Part of a small language model's weights: 11.2M parameters, 688M tokens.
Each number is 50 + 10 x the weight over the matrix's rms, rounded and kept within 0 to 99. Layers, rows and columns count from 0.

# layer 2 MLP up, 832x256, rms 0.0907, rows 463-534, columns 0-31
51 63 65 41 48 34 61 45 57 44 41 47 34 48 54 74 50 45 52 52 49 45 38 47 45 42 68 41 40 51 62 57
38 56 46 45 50 59 33 64 46 60 52 32 49 45 65 51 48 33 44 56 68 56 69 41 52 39 52 48 21 64 29 48
53 62 50 53 50 37 64 66 55 62 51 37 50 47 55 78 46 53 46 46 60 41 62 48 57 63 53 58 34 41 74 48
58 72 46 58 36 51 50 41 47 53 44 41 34 51 54 35 31 71 44 51 40 43 72 61 40 70 46 30 60 57 48 44
53 54 57 68 56 43 49 59 50 40 57 43 41 54 34 62 53 65 49 55 54 50 64 42 63 46 64 51 26 55 33 64
39 48 45 56 49 54 40 33 54 48 52 37 46 48 54 58 46 54 40 50 51 40 54 63 41 51 66 44 58 43 56 52
51 61 35 56 53 50 34 37 51 35 62 48 37 43 50 50 70 51 49 46 42 55 57 52 54 23 28 68 52 49 47 59
53 36 56 74 40 52 46 75 56 45 64 47 56 61 50 54 48 47 52 40 47 39 38 42 57 44 40 37 44 40 50 49
65 53 68 57 57 52 51 46 50 56 49 41 59 57 48 54 51 57 48 56 36 45 45 58 61 57 46 39 50 42 49 37
51 62 54 40 42 46 51 42 59 41 38 34 51 60 54 38 58 65 36 55 50 56 32 51 43 45 55 39 70 43 54 60
38 52 54 51 60 55 51 47 54 51 48 50 47 46 40 58 46 43 60 59 61 55 57 49 53 49 50 47 41 35 50 54
44 44 52 49 51 56 40 50 64 47 46 52 38 42 24 45 50 30 55 41 47 65 42 71 64 39 50 71 50 48 44 34
44 46 52 70 47 34 48 41 56 46 64 66 38 48 50 65 44 65 48 58 47 54 65 57 64 39 42 54 67 53 27 49
52 39 46 41 56 49 34 63 50 53 53 66 66 51 54 59 44 50 65 44 59 56 57 50 50 61 60 60 48 46 48 56
67 47 50 48 41 30 48 64 58 47 56 47 46 51 41 54 43 55 57 63 51 52 45 62 54 51 56 33 55 45 49 53
53 42 53 49 63 61 51 61 54 59 48 73 54 44 47 56 48 35 58 43 37 53 41 61 47 40 52 35 61 59 36 36
50 56 46 58 45 42 57 62 44 50 57 52 59 49 66 73 41 46 27 48 41 45 44 32 48 45 69 37 45 35 44 55
67 43 54 64 49 54 60 39 50 57 67 34 48 58 51 44 33 28 37 48 61 47 48 58 43 54 49 55 53 42 54 57
62 43 66 63 58 32 47 43 57 58 53 45 46 51 45 46 62 44 49 43 29 52 53 44 35 47 47 53 44 55 32 53
49 52 58 39 54 56 59 53 41 55 66 35 38 65 53 41 49 37 66 44 59 47 64 33 49 73 53 52 43 52 44 43
48 51 50 60 51 56 47 61 60 59 67 53 52 45 52 39 28 33 37 55 37 43 41 53 40 43 34 50 46 48 42 56
37 36 36 63 61 42 63 41 41 46 47 47 53 37 24 41 36 57 49 28 43 31 61 53 35 58 58 78 46 72 46 44
44 63 57 50 60 33 53 49 42 72 47 57 51 50 47 65 47 56 59 59 57 46 59 62 43 46 75 46 46 68 57 54
32 42 46 58 59 57 53 57 53 49 62 45 66 58 54 32 45 27 25 49 54 37 60 52 46 26 70 41 51 42 48 54
44 41 59 61 52 49 38 44 55 57 39 44 57 45 62 56 49 49 49 54 52 60 41 42 56 45 55 44 48 54 51 28
56 59 39 36 28 44 59 48 61 44 52 48 36 52 69 56 51 62 48 44 57 53 55 50 60 44 51 55 45 42 37 57
41 64 38 51 43 40 29 54 35 49 63 57 45 46 45 44 47 45 47 38 47 53 74 43 42 54 58 42 34 55 59 35
53 42 48 61 45 59 52 36 61 55 54 48 69 56 61 37 65 36 65 48 65 50 45 50 48 50 39 44 52 56 27 57
46 49 49 53 35 22 35 62 60 51 45 33 68 41 48 52 49 43 47 31 48 60 47 21 40 63 47 62 57 57 34 36
30 50 70 53 44 51 26 53 40 39 51 85 47 48 61 63 54 55 57 55 47 61 63 45 57 36 50 41 65 41 42 46
26 56 52 60 55 26 42 65 24 40 40 58 23 63 49 75 42 51 48 40 53 71 40 45 51 51 66 52 78 66 56 47
46 68 43 50 55 44 59 52 27 34 52 49 48 52 49 47 47 48 42 36 35 55 45 49 47 41 52 55 41 67 56 40
65 60 48 46 50 45 49 50 57 53 49 43 39 52 49 44 53 49 53 52 50 45 61 38 38 38 50 50 49 49 57 48
32 42 48 44 67 55 55 59 44 43 45 55 54 53 57 53 54 52 44 52 47 52 43 55 61 37 49 56 56 60 41 78
47 46 53 64 40 57 66 36 44 34 47 40 48 48 51 47 50 37 37 59 38 50 49 57 44 52 36 68 51 46 65 42
51 48 37 53 66 54 50 49 56 51 39 57 50 47 51 41 36 71 45 53 53 67 31 37 51 71 40 51 55 42 42 39
40 54 52 59 48 47 52 44 49 48 50 61 65 61 54 42 60 71 59 58 49 59 48 44 51 55 45 34 46 45 44 49
57 65 50 66 48 49 38 43 54 42 45 58 49 51 39 48 56 49 58 54 67 41 32 62 31 61 56 50 49 58 40 53
45 61 41 64 55 45 58 52 50 56 33 39 51 57 54 41 59 70 56 57 57 42 46 67 32 50 63 55 51 36 64 68
46 38 60 60 53 53 57 25 46 44 68 46 47 46 55 41 56 30 35 43 39 47 72 44 51 63 50 55 38 48 40 50
43 53 43 63 55 68 47 45 50 60 37 51 58 53 65 54 59 67 58 52 64 62 76 47 40 65 39 32 40 53 40 51
50 19 43 38 52 32 37 33 42 63 38 46 45 50 56 43 54 40 49 74 63 52 25 50 47 58 54 55 45 60 28 42
69 48 59 52 56 43 74 68 52 63 61 64 46 39 38 47 37 49 37 50 24 35 33 37 46 54 64 47 60 67 45 46
47 53 28 29 49 49 47 60 52 49 44 56 51 81 78 36 44 45 38 51 49 44 52 42 48 52 58 78 42 50 53 45
36 52 32 60 46 39 36 56 42 42 46 47 53 71 45 52 46 47 62 37 70 55 36 56 45 27 56 61 53 52 42 39
47 48 47 62 43 56 57 67 53 36 62 56 52 53 45 53 55 41 51 41 41 64 52 61 50 41 60 58 44 40 64 64
44 51 57 51 62 48 53 63 57 59 64 43 41 50 68 47 44 56 35 61 37 45 41 47 51 57 67 64 52 57 37 68
37 50 54 57 67 37 54 50 53 40 58 40 47 58 39 57 47 27 53 39 49 57 56 54 40 50 55 44 67 49 72 54
59 41 49 49 41 58 61 62 76 48 49 64 44 39 62 61 55 48 38 51 48 47 39 49 50 44 48 49 62 50 45 36
71 62 57 45 46 28 50 48 82 45 52 73 50 54 41 66 63 37 39 51 39 42 65 60 65 48 59 49 45 52 57 42
50 53 56 64 54 46 41 59 64 48 47 48 48 71 68 54 39 42 57 60 49 43 50 54 35 41 41 70 47 56 57 51
64 53 50 50 51 32 48 29 70 41 54 51 58 68 35 27 54 45 33 58 55 63 41 41 50 60 57 53 49 33 58 33
49 56 56 66 67 48 32 31 54 25 50 55 51 41 60 38 50 38 45 42 54 33 41 44 54 47 55 51 65 59 44 40
63 52 53 52 59 61 61 37 53 40 46 68 61 49 56 41 65 61 59 46 42 48 49 84 42 50 61 39 51 45 48 56
39 57 56 43 78 48 46 54 62 50 53 46 32 83 46 27 58 35 41 44 50 50 55 35 60 65 54 50 49 28 52 52
44 50 59 36 51 42 47 56 48 55 49 64 35 56 58 45 53 69 45 38 64 46 64 53 60 53 44 65 41 55 39 50
55 57 54 41 34 32 53 53 54 44 45 33 50 65 39 34 42 32 57 54 46 48 66 52 46 43 55 52 64 45 51 58
51 42 49 52 57 57 51 49 39 46 68 43 59 54 58 57 69 55 61 27 53 44 50 65 61 38 51 43 40 45 74 49
65 38 56 55 62 64 45 52 54 74 44 72 55 37 44 59 57 45 45 32 42 49 70 30 48 52 31 60 52 23 62 59
32 56 35 46 65 49 52 54 55 53 34 37 37 52 36 50 44 61 60 54 54 47 16 39 69 58 37 65 42 48 56 78
57 69 43 49 56 39 48 44 54 45 52 62 58 43 29 52 44 62 43 36 44 56 53 61 33 48 58 45 51 43 43 41
42 44 62 43 52 45 38 57 52 44 53 56 40 54 58 48 60 47 57 42 46 38 29 26 36 68 54 52 39 52 48 39
42 58 38 43 42 36 79 59 25 53 42 42 42 44 60 51 51 71 42 50 40 40 65 41 53 37 45 59 50 52 44 62
51 63 60 35 61 63 52 66 24 57 34 42 51 51 62 45 61 57 53 51 60 42 59 59 40 58 43 41 44 43 52 43
49 44 44 36 71 70 59 45 42 40 57 38 41 37 53 40 60 49 59 70 48 39 50 57 48 46 53 46 44 69 60 47
44 46 58 59 71 51 48 34 36 69 52 30 51 51 64 60 60 51 71 58 52 51 45 45 41 41 43 51 50 51 42 51
79 46 62 47 60 54 50 48 47 58 67 51 58 57 52 46 38 36 62 65 39 60 65 44 66 37 44 58 50 52 58 65
52 50 48 39 50 49 45 41 56 59 52 56 51 61 57 39 63 67 59 41 53 51 40 48 58 55 47 58 61 44 36 47
35 46 44 54 53 54 42 31 43 39 42 62 39 59 48 35 40 59 54 41 53 49 40 45 46 63 58 51 29 54 33 70
51 63 42 51 57 47 47 54 42 48 41 55 45 49 31 48 39 40 55 48 73 44 49 44 55 59 53 32 58 55 50 50
43 44 39 43 40 63 39 49 44 52 40 38 37 49 63 49 53 61 47 58 50 41 50 52 59 39 50 48 46 50 51 46
44 54 57 60 38 47 47 53 46 45 37 67 63 54 55 56 51 39 44 45 48 51 58 40 39 53 55 43 53 46 36 45
# layer 2 MLP down (transposed), 832x256, rms 0.0808, rows 463-533, columns 0-31
38 44 54 50 52 60 62 39 27 53 55 50 49 48 58 64 53 56 49 55 58 46 58 45 56 64 54 36 52 55 53 58
64 51 43 51 47 65 44 68 41 39 41 48 52 49 47 62 61 51 64 50 47 47 55 54 63 53 64 38 56 32 64 54
28 44 61 53 52 45 47 54 72 51 42 52 23 50 40 58 37 54 48 44 46 52 44 39 47 54 49 43 46 49 49 37
45 50 53 46 39 60 68 49 62 46 46 43 58 70 44 39 35 43 42 44 38 47 57 35 29 56 47 38 61 48 50 50
41 61 56 56 57 52 57 34 48 43 52 36 53 35 70 63 54 33 53 47 50 32 35 60 60 58 63 37 36 67 43 49
53 61 45 37 50 56 47 31 79 41 42 36 43 27 52 52 51 48 40 37 59 49 56 55 34 54 40 33 56 47 54 27
37 46 51 40 50 49 60 41 45 47 42 69 63 49 47 38 54 54 67 54 59 64 62 52 50 59 45 55 41 57 38 57
50 38 66 31 63 43 65 49 59 52 57 58 46 59 49 41 73 58 56 50 54 27 43 62 42 44 57 56 62 48 49 56
56 59 45 57 57 58 41 39 57 51 60 58 49 39 66 51 57 54 57 46 54 51 56 39 62 44 47 39 54 48 46 32
35 53 55 32 61 54 48 43 35 49 35 34 48 68 44 47 55 55 40 46 52 60 50 57 52 57 50 44 55 50 55 57
71 55 43 61 57 43 63 47 42 52 52 41 59 39 58 40 36 47 33 49 49 48 54 58 55 42 39 71 54 52 56 58
46 55 58 60 50 41 48 82 58 67 59 75 61 61 52 51 38 40 55 48 47 37 52 47 60 45 39 30 54 54 57 43
68 45 60 57 44 44 50 41 51 40 49 52 47 43 48 35 65 40 42 43 71 42 46 52 46 55 52 42 60 40 49 33
57 43 26 45 45 39 30 52 50 54 29 38 60 51 51 47 50 57 38 52 51 43 64 54 54 47 63 44 50 49 62 40
44 38 48 44 63 53 43 51 48 55 44 48 44 49 59 53 34 63 34 61 67 58 45 60 70 53 60 68 63 52 47 57
61 44 50 33 56 54 49 62 54 56 54 58 59 50 57 44 41 61 61 53 38 46 65 60 44 68 50 47 40 53 22 58
56 61 40 67 40 37 48 53 75 56 49 34 40 46 48 54 49 40 54 52 44 32 41 65 46 45 65 35 54 40 44 57
51 31 44 62 48 36 49 65 50 51 54 57 33 78 60 30 52 53 46 57 48 52 31 52 49 45 53 48 43 41 53 47
55 45 57 74 57 60 49 60 40 46 32 39 44 50 51 81 57 55 59 46 40 51 55 55 47 49 54 47 40 41 58 46
62 45 60 57 42 56 37 51 70 42 38 45 46 56 66 51 53 52 62 63 66 61 48 41 57 57 49 47 51 73 47 60
45 36 59 55 57 41 39 65 77 39 41 47 35 45 46 51 58 46 58 50 68 47 57 56 48 62 40 38 48 59 33 36
42 37 53 57 38 47 64 50 64 58 36 34 44 49 42 47 62 64 48 49 52 28 65 61 44 77 51 54 57 58 40 64
50 38 50 56 56 64 66 53 63 48 58 51 38 58 59 48 65 53 52 63 60 46 45 59 38 62 57 50 46 44 37 51
51 48 52 39 52 44 39 40 44 36 45 50 52 43 42 40 48 44 33 71 37 28 47 48 46 52 48 47 48 51 52 43
44 51 58 45 42 60 51 28 50 41 41 53 36 20 44 48 49 49 40 32 47 50 58 57 47 50 54 44 68 70 59 38
49 71 61 47 49 72 34 45 41 49 62 42 44 47 39 75 56 51 48 55 67 61 49 39 30 47 51 70 41 53 46 42
53 51 41 46 43 45 61 63 42 36 66 46 39 61 50 45 63 34 42 49 49 44 44 46 46 57 44 41 50 66 36 48
53 36 47 69 64 46 58 43 50 62 39 46 49 43 39 48 49 57 51 42 43 39 53 41 38 38 40 54 53 31 54 44
57 44 62 69 53 43 57 41 55 44 50 49 44 42 56 32 43 53 54 59 40 48 55 65 62 52 53 55 40 77 51 50
54 54 68 52 50 39 45 65 32 37 69 70 55 55 37 58 43 56 53 45 46 52 46 42 51 44 52 50 57 45 46 52
58 59 52 39 58 43 68 54 72 46 30 46 48 58 52 43 53 50 57 42 57 47 42 42 66 44 38 46 57 39 53 51
36 49 45 36 64 35 57 42 46 39 52 45 53 49 42 51 52 46 65 53 43 63 39 50 54 46 40 49 59 65 38 47
54 54 57 28 41 45 43 29 54 69 28 71 60 40 44 57 44 40 57 51 65 75 35 27 64 47 37 51 62 58 52 51
54 47 58 66 61 60 43 45 58 39 48 45 47 65 46 47 58 53 41 47 46 63 33 46 54 28 53 63 53 48 59 48
40 56 50 62 60 37 65 59 58 74 49 58 42 63 54 64 39 48 62 56 66 57 32 43 45 54 48 47 56 45 48 51
51 45 45 56 45 48 49 52 35 58 27 60 22 62 51 72 49 58 42 30 66 39 46 50 40 46 47 47 32 35 59 35
33 60 54 48 47 41 46 45 27 57 56 46 51 57 52 51 48 47 48 65 54 39 69 39 53 48 43 59 59 55 52 55
42 41 62 47 50 35 50 65 49 68 49 50 38 66 61 43 58 54 55 40 46 54 38 62 60 34 43 56 44 40 53 43
71 35 56 28 52 37 52 40 59 52 66 54 54 47 42 67 44 66 40 58 49 57 55 25 68 49 71 56 43 48 51 50
56 53 63 47 52 35 50 58 47 30 59 56 52 47 62 47 59 48 44 29 42 32 56 60 47 57 63 56 54 55 59 58
59 40 34 58 49 52 54 22 56 57 40 36 47 37 35 30 43 61 49 57 59 46 64 39 33 52 45 25 38 41 55 54
32 43 51 27 39 69 54 44 48 63 48 68 43 72 50 52 55 51 35 60 53 51 24 60 41 48 39 57 52 54 40 35
46 52 49 44 52 44 60 51 53 64 43 54 54 56 68 44 46 63 57 57 32 40 49 55 79 52 47 57 57 57 64 32
56 39 51 45 65 47 50 74 60 65 47 50 64 82 59 65 55 36 55 46 52 63 64 49 47 59 50 58 56 66 56 58
21 30 35 48 50 54 51 44 65 43 42 57 38 46 55 47 49 38 38 57 47 54 48 59 49 48 27 61 59 55 30 50
34 40 34 65 37 39 47 51 45 44 44 62 55 58 76 59 41 44 56 54 49 69 42 43 32 36 67 45 74 34 59 61
64 52 57 38 43 49 48 67 54 34 44 60 44 43 48 37 60 37 51 46 64 43 55 45 48 40 44 52 44 56 51 49
54 49 55 40 40 50 50 50 42 73 61 61 41 62 54 45 51 41 55 54 55 66 70 66 57 49 35 46 46 51 68 28
31 58 44 42 38 22 55 52 44 51 53 40 65 45 75 67 51 52 46 35 49 51 66 52 50 60 55 45 65 63 46 69
47 51 65 39 25 51 51 44 67 83 56 57 51 44 54 62 58 43 46 51 54 50 58 30 57 48 61 49 32 43 50 55
22 55 55 66 50 57 52 63 43 57 48 37 53 36 69 58 41 43 50 38 51 53 51 60 56 52 47 57 51 44 37 45
59 49 43 59 71 46 37 60 62 52 47 41 53 54 54 55 42 51 58 35 46 61 33 47 62 32 46 35 35 55 53 45
65 50 57 54 77 43 51 54 48 55 38 43 41 53 65 55 63 29 40 55 64 60 46 46 46 62 44 63 41 60 51 41
53 47 62 53 60 53 48 42 70 39 40 39 56 37 37 46 33 50 46 45 47 51 46 47 48 56 60 42 57 52 36 47
59 56 42 70 48 37 30 50 41 50 60 58 50 72 34 57 57 38 62 62 43 43 50 48 46 55 58 38 51 46 68 36
37 39 54 29 47 52 47 54 22 50 49 58 61 54 57 41 50 46 54 49 54 60 42 59 37 31 61 44 49 54 50 52
69 49 68 40 42 57 55 48 43 53 45 41 45 61 39 44 38 47 50 44 44 53 44 52 43 49 21 56 51 37 47 53
65 59 38 53 74 44 55 49 59 49 63 48 61 49 56 60 46 56 64 42 59 40 40 37 51 48 54 60 42 53 44 53
52 54 56 64 48 43 64 60 54 59 45 50 43 51 46 52 58 57 40 35 51 41 62 63 51 51 56 39 69 28 36 46
61 70 53 34 64 66 46 55 56 43 45 62 44 50 47 73 70 53 50 54 50 78 52 40 42 47 50 50 38 39 48 57
39 56 42 61 50 52 53 59 61 58 42 42 51 53 56 62 52 48 57 58 42 27 59 61 62 56 50 41 56 53 50 48
48 49 51 54 73 49 52 28 55 46 74 50 37 38 56 47 60 37 44 45 43 53 53 40 26 61 46 59 58 39 48 35
38 46 49 57 41 39 50 56 48 55 50 44 53 37 34 55 50 57 41 55 47 66 56 49 57 44 58 55 46 57 48 53
59 46 42 48 44 44 60 45 32 59 64 53 48 53 56 52 55 29 40 47 41 50 45 32 37 56 49 40 60 50 39 55
47 59 50 51 57 49 40 51 56 37 41 39 58 40 60 44 39 52 49 60 55 49 37 41 35 49 74 38 77 45 43 36
38 41 54 44 45 63 54 34 45 68 47 43 62 76 71 55 53 39 53 58 43 57 37 32 50 68 51 50 40 33 44 51
57 50 48 38 55 54 48 52 55 43 64 58 55 30 58 46 53 34 52 71 60 46 73 52 46 61 39 48 36 53 68 56
56 38 52 48 49 43 54 55 48 60 45 55 35 45 68 55 50 50 53 40 64 65 42 64 45 45 55 51 51 44 53 67
65 47 61 45 42 49 47 54 53 70 61 66 53 22 71 53 56 27 63 64 68 34 66 43 66 41 82 40 58 60 57 34
54 64 71 55 41 30 42 51 47 54 57 50 61 62 40 56 44 47 40 42 49 43 60 48 36 50 62 55 35 57 49 51
50 53 50 44 48 45 50 52 62 50 43 62 47 34 56 59 65 51 45 61 63 60 44 57 47 45 41 63 46 75 56 50
# layer 2 MLP gate, 832x256, rms 0.0934, rows 464-534, columns 0-31
53 48 48 64 35 50 36 61 49 30 26 43 52 56 59 67 52 39 43 50 44 51 50 51 65 59 70 31 43 59 36 64
62 43 49 49 62 42 33 68 51 59 61 53 54 35 67 51 34 54 28 39 47 46 43 44 43 68 56 48 49 57 51 52
53 42 39 31 37 42 74 54 63 56 37 48 51 57 50 50 34 51 46 48 35 60 46 48 44 53 29 42 41 51 48 47
53 62 39 65 43 63 36 54 80 43 47 44 58 69 48 45 61 41 60 55 61 58 57 43 58 67 66 51 56 45 56 48
50 48 46 55 47 41 55 45 54 47 44 63 66 60 56 55 45 37 42 74 36 39 45 62 56 48 54 54 65 43 69 64
68 48 49 23 53 56 56 44 36 56 58 42 43 53 47 58 54 34 50 52 49 69 47 54 66 26 51 46 57 46 48 62
44 24 62 62 45 48 59 22 42 59 57 39 51 47 68 38 54 53 58 45 35 46 54 64 52 55 46 47 52 53 50 57
62 42 64 60 58 44 49 54 53 40 50 54 59 52 42 54 44 39 54 52 45 32 48 66 48 46 53 43 46 51 44 37
65 63 52 47 45 32 35 36 46 43 46 36 57 62 52 55 60 52 37 27 58 52 36 58 48 49 51 51 58 52 39 43
66 59 35 65 36 54 56 47 53 58 55 34 47 47 70 54 24 54 45 49 55 58 45 39 46 43 60 66 63 52 63 69
50 33 45 44 59 52 60 35 53 47 59 64 56 32 65 44 35 51 49 45 42 39 45 42 31 60 46 59 43 43 53 42
43 39 54 59 36 54 53 43 62 36 48 45 54 55 48 53 58 33 42 50 55 59 41 49 77 56 73 49 44 53 54 58
50 38 42 37 48 45 62 60 33 59 48 41 46 61 71 55 56 60 47 46 43 36 62 53 38 64 56 62 46 58 56 56
47 44 67 46 46 55 46 47 56 49 56 38 54 49 57 65 60 66 66 33 66 43 64 47 49 65 42 51 57 52 50 50
54 77 63 61 42 53 46 45 62 53 58 43 54 59 31 44 35 43 28 68 47 55 40 45 57 52 67 43 68 54 56 72
34 40 53 46 62 50 63 54 44 59 52 64 55 52 50 34 57 53 68 63 52 40 47 44 69 35 40 33 42 40 52 48
55 55 59 51 67 52 56 52 54 66 46 51 48 40 77 48 54 67 75 52 49 66 56 37 55 16 45 65 54 43 55 61
44 55 39 40 47 51 54 57 56 46 62 46 54 55 43 34 46 58 21 51 38 47 49 58 48 43 53 45 52 49 59 36
47 62 41 62 79 34 42 49 61 54 49 59 71 59 43 48 50 46 47 59 53 42 40 63 38 46 52 47 56 54 53 48
50 57 55 47 39 36 27 52 49 49 42 56 43 55 27 47 59 49 34 72 67 46 40 67 53 46 45 47 51 52 37 52
63 63 49 58 49 65 55 60 34 54 46 40 55 67 43 56 63 38 47 41 47 68 32 43 63 54 47 55 49 45 59 36
49 45 68 49 39 47 58 38 44 61 72 38 39 46 52 37 40 45 62 48 34 44 57 58 42 41 48 39 46 64 42 49
61 56 41 31 58 56 49 38 66 64 52 50 58 52 49 59 51 44 40 59 57 50 62 54 58 24 56 69 49 53 49 51
36 59 64 53 41 59 48 41 44 69 64 41 34 49 48 50 69 63 59 31 43 42 67 39 48 48 74 56 41 42 43 61
59 54 37 56 41 41 61 34 46 35 39 53 37 51 59 60 40 38 25 33 57 64 53 49 42 64 43 48 50 42 43 60
37 52 33 56 57 42 34 64 40 52 67 46 39 71 44 57 72 50 38 64 63 45 32 66 57 42 54 59 43 63 59 73
59 61 58 49 48 39 65 59 36 56 34 60 52 56 46 65 75 48 56 46 63 45 51 54 47 48 55 44 34 45 76 68
59 30 56 46 45 44 57 54 36 41 39 55 62 60 55 61 55 49 84 33 64 45 61 78 52 47 44 40 57 55 46 56
50 56 46 65 58 39 48 35 61 75 50 56 52 56 42 48 50 54 32 38 57 73 43 65 49 66 35 62 57 60 55 45
43 52 52 41 42 53 35 34 49 48 39 55 50 30 52 37 34 52 50 50 57 53 63 46 61 63 49 56 69 58 39 48
37 60 45 37 50 56 53 47 44 46 40 52 51 43 52 76 86 68 56 53 31 55 50 47 46 48 34 64 42 52 57 54
49 67 30 48 49 54 36 68 67 38 51 47 61 59 43 48 43 44 56 51 43 33 62 49 41 52 58 55 54 40 62 44
53 53 51 49 66 42 53 43 40 39 54 64 36 59 41 60 42 53 61 29 59 65 57 48 54 35 63 52 52 40 56 42
40 39 58 35 45 49 54 51 39 49 43 48 58 62 44 64 64 61 62 44 55 42 46 46 51 52 59 70 47 48 56 48
41 48 62 59 70 37 44 70 51 36 49 36 56 44 37 48 46 65 59 49 51 49 44 43 64 47 24 32 63 53 41 47
35 40 49 36 43 44 42 49 54 59 57 44 46 58 61 51 67 35 48 38 41 48 46 58 42 32 38 47 36 58 59 43
57 72 54 59 48 45 43 60 70 46 42 64 32 66 34 37 43 57 38 57 50 39 28 61 45 63 48 33 29 51 40 51
42 53 54 49 58 50 47 37 36 53 50 43 53 50 54 55 39 38 48 58 56 42 46 41 44 39 42 36 43 56 58 27
57 60 50 45 51 74 48 56 69 57 49 38 46 60 47 59 39 60 49 55 45 48 53 56 54 42 51 53 61 55 66 52
42 33 39 44 62 58 55 52 51 57 47 62 39 47 45 47 70 37 31 49 47 65 35 28 67 43 42 40 50 55 39 75
51 58 60 53 59 66 29 63 76 62 61 59 62 46 52 36 51 55 43 49 45 57 56 62 43 43 45 59 49 51 60 52
50 40 37 33 45 48 44 45 33 41 56 54 63 51 52 38 63 37 53 43 53 57 67 48 37 39 57 49 57 54 68 54
50 53 61 60 39 24 29 48 53 53 46 45 53 32 44 65 44 67 49 54 52 64 32 53 73 55 45 51 39 52 59 59
50 49 74 32 57 47 54 47 64 56 50 44 54 29 48 40 52 59 65 36 55 47 50 40 26 63 48 39 66 40 40 45
54 67 65 26 51 49 53 59 52 64 38 52 47 49 45 49 61 41 76 31 49 69 48 52 55 43 53 60 41 52 66 74
53 61 58 47 33 38 51 50 62 65 62 57 43 38 72 53 69 66 44 48 61 42 58 43 32 41 33 51 49 33 55 46
29 60 63 38 34 39 39 48 57 61 38 38 47 53 58 38 36 53 50 50 61 27 53 52 58 48 60 54 47 38 61 44
64 45 60 50 75 51 52 30 43 49 48 58 46 64 49 50 52 45 69 62 60 46 52 55 56 48 37 62 37 33 60 56
38 64 63 53 41 55 58 47 40 39 57 27 38 47 56 45 56 45 63 64 31 45 43 44 42 42 51 46 48 55 36 49
37 52 49 51 36 45 52 34 38 47 56 47 53 51 53 34 56 27 55 41 59 35 55 48 46 43 54 55 41 33 47 52
50 37 55 54 49 38 39 39 48 54 63 61 55 58 47 54 49 27 62 50 67 58 48 63 67 43 68 31 49 35 50 23
38 41 50 50 37 51 51 53 45 36 43 60 48 48 48 51 55 62 48 48 58 57 51 63 38 45 62 67 54 44 44 53
56 50 64 37 55 47 55 57 41 54 67 72 40 50 60 39 34 45 59 42 41 50 57 61 46 51 42 32 48 59 51 38
52 50 67 42 57 50 46 41 47 22 51 34 75 44 79 58 41 43 60 65 46 49 51 55 52 31 55 72 56 53 50 68
55 42 47 50 55 47 68 39 52 46 49 44 61 49 66 41 56 69 44 60 48 36 52 56 56 48 60 34 54 58 45 39
57 43 37 65 52 42 59 51 55 52 52 51 61 34 51 51 42 64 47 45 47 40 38 60 45 49 43 33 44 54 51 58
35 61 53 76 65 49 49 44 57 53 48 54 51 54 51 65 40 61 65 39 43 40 47 56 53 23 56 52 65 47 59 51
36 45 40 54 48 55 62 43 63 15 64 49 60 45 47 29 46 40 66 46 40 35 65 59 65 55 54 47 29 69 62 55
53 57 61 36 42 54 42 60 60 47 31 68 59 53 61 37 53 28 63 63 90 68 33 49 32 57 35 31 52 50 55 46
56 37 51 74 50 34 53 38 51 59 57 50 46 44 48 55 47 56 45 43 52 39 43 32 67 63 49 57 45 46 60 49
47 48 46 51 64 64 44 21 45 67 49 52 55 40 28 63 51 57 51 55 32 56 51 58 58 47 43 41 33 64 55 44
44 58 63 39 54 31 56 70 49 59 68 40 45 57 79 50 39 39 57 45 37 38 64 53 39 42 40 45 46 49 48 61
46 52 38 45 60 42 32 44 41 50 48 62 60 56 46 66 35 57 64 52 16 73 41 53 38 57 48 41 45 55 55 48
47 35 53 49 63 42 55 46 57 50 63 38 56 53 58 71 51 32 64 57 25 53 42 53 37 63 24 60 68 71 56 49
54 51 41 29 50 66 55 34 42 48 48 62 51 67 52 45 57 35 52 72 46 81 48 57 51 38 48 78 40 57 56 46
51 49 48 56 55 38 54 53 53 64 74 45 53 45 38 40 35 60 44 45 40 35 54 50 53 50 51 58 45 39 61 38
38 53 53 50 45 61 48 52 54 52 67 37 49 45 45 35 45 32 51 51 64 50 44 49 51 49 60 55 40 31 56 52
42 42 74 53 62 40 64 59 34 77 41 29 47 57 55 35 41 53 66 49 36 72 39 46 60 51 66 50 48 47 45 72
28 54 45 61 36 49 59 39 53 53 50 53 55 28 40 50 51 66 58 55 63 59 45 33 50 38 56 65 64 53 39 41
61 47 54 52 61 58 44 68 37 53 54 48 51 56 52 43 79 54 42 40 66 30 45 57 60 62 56 61 46 61 33 51
46 53 47 49 33 46 51 53 42 66 63 21 44 55 56 52 49 46 52 56 47 52 33 63 54 31 36 28 61 43 41 48